Weights of a small transformer language model.
Size: 15 layers, vocabulary 2048.
Architecture: RMSNorm before each block, rotary positions, capped logits.
Training: a variant of SOAP for these matrices, 93M tokens, 5986 steps.
Each number is 500 + 25 x the weight over its row's rms, rounded and kept within 0 to 999. Layers, rows and columns count from 0. Numbers have three digits each. The size before them is the row's rms in percent of the matrix's.

# layer 9 MLP down, 96x128, rms 0.395, rows 0-95, columns 0-63
104:503526512507476523505517490486519505475502532493511500520494490560527522506505487492521507508467504456470529499547477458518457522486461524435505476532493465491498477474486489457475478482496541
094:490472522498492544488505519500504508500501452530568519521454480466524501476513454511442478511439489500508472496473517551511496470537520514505519493505460511531503493497529471520473479510521503
106:515509513492529530530559511524514490465490501537537483525514462518509506519523520526528485492436466515505542468470456501515515484508520484478509491502498516501482535538511495502473507509499511
105:506498562453530460481487477491500519467528506578506479502513498507482452478516509544474542480541520492502528494510520498488473539500495513492552500507492540517512477486462485467499490561515506
104:495510529517472517522465491459516493504515486538508486512505511427515475488463534519489468516454504456475514532495550479504516526520500514474491504489495470473506517493489523508474489475509455
105:508488466504482446506506514489512507524479506452528498479519520487514532476544478455518501514487479486507487502467473488518521463512450503512520495459512469521466496480542469538518517520536483
105:503479507481513522536487493490517478509479515558504500482480498470492533489523512501459521522435501539478505498494536503517483483502528470538563496485547551538510485490484480499515464511481483
097:498512474516468529499502484519487481455474474494509536457502480493485487514497522483482509496513577512512505544497521493503528500478535471479498484462534535564507493480486473469497504507463483
097:520541520513502488474448483505492498502486511497492502505478500513508482480522485492455468533507531503480521472469465464482487522487504485493508563497522525482526506521457547484497483517474483
092:465544468510491515501516551502441526456490462469462491496530460494516520537505502509537521484543481492450518495506490490504512477520464506544489508491518513528501512526555525503500502484500490
088:531466489511463470480480500503477495478507464513461513501525483533513511489485532498468502432461496480494474486476500503480481516486446549523495497469502475503515503511497488552490497541468461
108:504506566503511483475541492489487474494488519516509509482492513508476500518479465502507537535460470494498492504449509518480479524523496501484512464494498508518485444475544517468504537564494534
097:466479509488463474490506537499485530543514486501450500497509519490479492515508478496426508481508485526490508507517523505470564511493489490556494510547482458501519517510491528508477488472496499
090:560490538475487500507487514488507461475463511491510544544439468512493475495515511505464532502514537494497502505547514490470519522482495475496515488509489499516464508543458486501533440512537464
105:479501529473484474468470485483509523477464511533473538498497480515492472469539525468495513508529494521497491512475466487470520535492477460531454503492479520479448528544521521481557493558535516
107:474472497477482493499501509509497536452480527481442493476498471503431499467540509521498472480456524491547517498504485520489495479494502484488499504531537476520482524482507461444525482518509500
176:523511491504549516491537474500506549501525496511501481519507526471507492562485499512472509493505506534478556500493514473491457491486477533460509481495507511500525480481519494456523499488520524
103:523509467562534512525506477475543509527467433480484494481511522527459527512519520510537539511498508525469493517521497514499517484503493454527506513501482499489469534512493487512488498490492482
100:506477511490534464494486480514526489490510532505478486504512501505469526492499510449525555526474553513473512509544510481510468461476492477478516520513513470522492472464483484504532538528533487
108:496512513505487527479522517538511446466459450518522428471474515510533540522482480528487497502549483510489526509461532464500529480520524517482490482502455481513496476524469473519516516470464526
097:550529541498551481466504493492494489488540531498506512475554523465532537493448495548495473500543486497499510507465507496481469513488524528514507547527514553517483474489498512542467485498451508
109:456510524495528456497496512455538526540465489518490470477523520482517473494500472513523544522476502446503482476477483501529515533494512505513487483510467506480464499515458450464541496492456474
098:453467453504505545481510514513486533488489540486507473573536538514488501527457498491506477502574481483481479516503468530542534527470459512519514495521477505513528497475542485498525510491519467
092:494487534496465510475470494482499487475543480490528499485505529542517526534497486493462480510515522466503496534478504460485454540545498531487509507521504477509521459459491486518500478553468480
097:491456539542511532490494505462484535530523549516469511509511480500517515500480469506541511534506467491486510482532489532451504488522482495454455504514469506465476494514506500534466535512503498
085:458564549541496495466511487498512525493486496483504522465521457499467507475526508471474467454528531526498493499514535497488506525494502477515519479527489531532501471510496542528510496498508512
087:569508472480509483502557504505483520459492497499475517543462517486500480516468481449497508505511502529492474503488483491540483459528442515501481493438515483519490497520524478477547495504526505
101:483496514534518513478498548540516511478517474465465541498526530504482544509540460480516508493506501482516486482488515510488536540485500460441535488484456468504537481550425539492520482492501461
093:514530532508518502518443503517568465510532500470490476545474457526507501468493547480495524475445521495493500517466504467518502515506515523509476518555491498528449505501498528517514520477470484
093:494489519539488497547498525505515502500472526566449528510508507510513496486493492503509498493455470476527472459530518527478545514501503516499513518493512477483530523492517513497475511497546502
100:486549465473495496466486486488480501511541483518511528487507479529465490510508507541501485549448514506515505503492479477520508509467524507535508503462488519515476503499549506472509510473473549
089:534500546473469487494557471546490531510499496522518511484468541468519494469483514498463503462522479517484510479544498492477516535502489484475444517493496532497515480497479542506528460466516526
088:490489536532492508503483515474498531484472524509484459485497483513486536468518553488496498498487514485460492536451504516504520530534503498496459500515532449499467543486527495539508480489528529
094:472501506493514520485482496492503489497507507530522511511506527513495490469526492471513466481494534496479515543496474506525509556520471466522460493535545507486465487510489532531488478559451540
102:523490510455480511499524488497487508502474486494509520523502462502528511492470509506508515505505541484510500482511558539525486517500521508488561450526499485435486453489541489506478501533481469
103:508532487562477465472506515516503525511493520517486483534479442536510467520481488481511498522491506506448489524496484495520492476542537557492514479560494517476497499534459499559475473479490489
096:513506533495483469491528479541538492452482502469548538546522482461529519498504458477443493497466523489495501491507470521508508490482454493480502515521487449527500479503547515458488481523474510
112:474531501474524546513468499509493523486498547528506509485465486446482498498467532492488491507525483488507487528442486530529460501515492485467478471540537521494475508484526472536490505546518496
089:521513530510450533478428503537517501477505512473485503520483497482525506508505498498492482504482508509523461470476508538461483555469478483526538511512557478520532539474489474483447454515478495
110:466458496479508516529462513432493485487508516501490486510480481529458542493510507519524491519491523500497531489518493518454462485517502528508486534491457521467478506507517500510518505495497480
100:535524462561509485465506468514508470480516507451461490485529526501510475498480487494487508480479448514491495500486465506482481525527495496494462522518502500492490461547501499507498532456497498
090:496494484474522523503522509498482486477474494497507488499513506495517480505516520459460507502483506478492506535469475514490492533539495476516552506461486476487543494492515541498507527485517522
088:477513552497486506509491499469425491508459518494537469454481523535523520469498535498459527465517489495476492488494456483480522502508511483476512515526502496505539515476511483498479532490506503
095:493480488565514506488486495510559489524506537493492493489511504495495498526504494480493531511524475544503478486509482505462502508528526495525481500455592481517497477522495515515538511455497485
086:491493485512480470483511481423523508497514480497495522514503548489508470515473484481460529458510479519470488520542519462484494527512491515485485508507491517505496486481538487465489553505482462
096:495484507508474519489497529482526508523504540558532526484421472524492524493526548501457544520520479529505481523490472482530509489489491470508498482489488496541502445469512499518492525487471472
098:493462471520516500542512547495470485477516510476498490528481505505531494472529480518481454478533495528540519513519463507460574544507523524513506538501514452454506518475459538510512517484498519
108:564514508509489514507523518487502497483522496518468487459475466517474492495491490488483453486515512524539525493526482523492504524502543489501503564497503504501521536441519465513468487509481502
095:465488521485499497498454501447505498504453500549474514471509516509465468516541508493497549517525475488495513502483515515563514474494533549511524511489476515557475502490482475465494472513503448
102:486486495535503496510491485448450498493532480495509470445475476483454484521470503477454460535508499482451499491550510499499478494481553493482530495519523504494468506466467464496522466481500503
113:498491490488495495509506518514521470476475474561490517471522475529483455451498490509495479528492463504482497477502475507497524522450501480513512500518497490459560508526467521489495511483493467
102:486497512547529491523488512535517463486512507469530479490486514476540504517531489491540519525483470460511513532490506452482544513446535474492451493573512487491433497473508501479483512525468517
101:471519491491464490504491522486480523519521525480523538471501539473533487548517503433487561491500460514534519479494480487483463531526517470501551465524458501487505537472481542491547507487504529
099:486511515515495471512482514515529472517478504511493509504517559490503496525523553466494446494506492489506490559528505562524523488479498509540530524463485484448468482543503527513455530513527493
088:474542478512529502514519492485532504516503475515492523500489527511504495526515492527519510488512471516542490510515517539496518470504462515512530482506484491505481519470506528478513483482460454
096:468490522549494504517520503498526504554536498488529525498526510496498489520530501532492472541509500486575498497532484520515469501508458517531510494501550559509528451478490543492526525501541493
091:515517560521516481503486478524458525519515480446527500518504502558491470497536458539473508512507503497494502487556438508520555473510500525504506477510496498520463534501509505481539448510523513
103:521519478510475487537475493506464515526494514518483550504459509497524484526502515502539495489502521518508459480520526515528552493516526542499482483471493536496491503455502496513527585480512511
090:485470478540497494477497518520526524499526505508525539475515461455513524510484520474512505497533504494487518515517566508529517521492508472466500477527535510451488493537494505531514492507507485
084:490496516512505525521493439500484556506455516558499501473533530462502522475543447499489492484529504509493460521490484474500496475513468477516475530503488523481476468474507527504471502470516513
093:494496541502453550512540510541526517498503534493496473513488459509521467502493459580478483468510531518504480518496487522493477473474526565474498523465476494504479516524486507502481508518472477
101:477492517478514500510474510530514510445493495490488476503536531439512520460531476526464513507481498540474518489476557485510461448481508505517507479483464554521500520500536491471522491474480496
102:491477533495526532495470487479482479519534503526495491523505512502499501503556507467507545547496514503508501498505493509486482451480482501522461566513465542470488466539502505483516495494506538
099:483507478487479465521511499460464487527520474530542535532516477489481459505453531469462485517501501504465503499509467488483488543516471493466492507488470471585537492532477480500493506491459498
110:486504509486485492474495478464465509476472524477467513440508503510445458491476473472496507537470521507498503515544487532517539530437447479528516504492491482490491523530510472502481502451434475
110:495532471522510499502488455510483480468522472497468492520486461491554507502485458461537481515510472529504546489510510468463532520537535542474554481471514526503507496486545528501500501505492498
099:508480489518510444476450519507545500465473500507506481468455463481523502492491476479521495447498505526529473481515464516481489521491511476460494492493447478518540523507521487455516547489522575
103:551493479514484502537530514521501493514487526482456503524489523517560504513540499471551517496483498466514511497528476484528481532456514526539506525501549485476485519492476525497501443444513437
093:508532500493473516472531491509489505498498523471490454522485516540521485498501503527511542518509514506482519480524495493511545522480500506510486454538492458466489543524468457508546524494482540
096:533509528492477507531508530534510500467468482495503505505475486551479522518498484514511507488515506491488501441486502479476467476477477489477484520510507520513517504525524521504445533528510485
110:502471444541474473489478478494500473501509559537522461508467479511524499504469487492485526489479512525492528550509478476521466464507458546517537512499548459512499509504522481469520498472523478
099:573498499513509476502512519519469467500473536508487506512459495494469481480497542492548521507497488463498520529494492490472527542508447492491480497544503532525484497520488526477497505488523501
111:480478551485468483472490434538485509535450499565524465492500506498537478509474473505511471549504505497499508492511490519508481498490494511475488447466503502510497517482500501492491496491476487
082:516501489532485520506503494485511494520530515459521519497575475503523525504480455507533525516518500499505507493504509427531506471470499510499561485538515508522486503490514534460458512520541492
099:485524527487472521545523544487502501521470521514483495505501519474493500493469513533513476455516487428490510430523514508519487492520527523487506457489477499494545511452472472488493459523519542
101:496474475523472524520495489514496514485478512539553484481499502464487506469505536487482490509500497511509515453491507507501505510456550483506505520528517531544517478528494539467543488454499446
104:507562470468528531547512492457527514546486455545484518514504507466456489508453484503485507537523510524464548483513499506505471489483515463486509491491536489497525524493494483501473518516522489
098:487491520515496521546499520485482500461499555455532516521495469479511553489494528490503476521457492477540533481497512494563515514492494486499501513459547467498500538482470511516471481512529470
101:510527491537465459441490443503523474510563492534514491491536518511483502531509541455485484525489553484530499454515479502492527516530519434502472463533491541466510482503477494494512537465476490
090:450518470480515514476499511522501493523483541493496528544550498505493536501494478479523510478498483501461489510476521484498501544491517489470492489450506491497510533526562513532509462496542487
097:511437476492463559462509511542507491524499501472515496478517493490479503475488529486501508491523468512541454530481540476550533497515530511476526508488485456527497523504503470505515512499499522
099:511543515494494526519520477458524543480505506546519487485480493505514485528482499520536529517500521494476518436471495461497513504540501525492502451454489489459516515517499545511550476539473491
113:521547495522479511521503550495484493491475465530462491500508486511531472485489483490525533456518525513490516509465496501498470540498523541463502585515458461540492517503497485477485527474505480
099:520502470503474466465479441473544526509513463524524510554495578482469493508490485492510527508493480495504494530499486512506515486453470513500491470530490470502501474471495536515509506506539519
096:587517508471549494508491479490494487496480488506474529458491513507527481538477493469492506544522471489536519529506520504517475470513493510547506498516486510534512526480496496484508500514502482
105:544544533494552484546467491485496489483519504480464484503493522506495514518535496532532513507505467486511545493484488510452508468542506496531441465506494527528511513453508509489498556502548481
091:491507475483516483500476504483486500514496531476480488491539451430485496475464491492534524501483513503474540493521497519537450542521463528513509450527484492510498531501492493487540520519482532
115:473476504480440528506530496445468493520522512472502508485472493505466505492477493521494487490538490524486513494522488509499497517470529512522506522505540495472493505489478499515485458500500472
089:479516507495512489472507488465493543529508511509517498514487494538507459500496501497504518498480515507544526513552485552531503525484523503512489520503533494498494531501506509543486477479502493
101:471517513527489483497476551497528527463518468526507487492488489487519507494482508460488483455500514479487510529498523451423463511531504531532520487508499518494471529513547494492479513511492507
102:514493536481519497512488523540502505549485469477520527525460496559491463518522513525512491559541510478473486501506484485511477499495519480452501515496483517467516479527485518493474480537468448
097:540508496508521529460482534514499500521517469483470525532485442481487492474506506498485547515479447538508528512524494468509550516498484491460499465479493546490529487538510532489522452451491519
094:511528507485517479505472515509476480555486466469506493527484500480488514492543505469546508506529527544529439547472484498519457560493488459491516515532498482505481490557510515466509504532507528
104:474531511504483513511493500541501545490461500549506524468491505536538503499482506487501549526500519521466526478498501493538469500455533498521508533541475475516535508553486515467493490526465469
107:499529524524527506492478529484484501552537523507483462479490472520514497485489556511447495535512561472475488530498447492494516503482448522530536488444465492537480492489502538485437536515484517
091:489469496506536492468488531534492523535422498497493478526523504499518486536516530425508484480457494529501498514496489474449484462475527496512501529512478496504537513490498508515495481473497517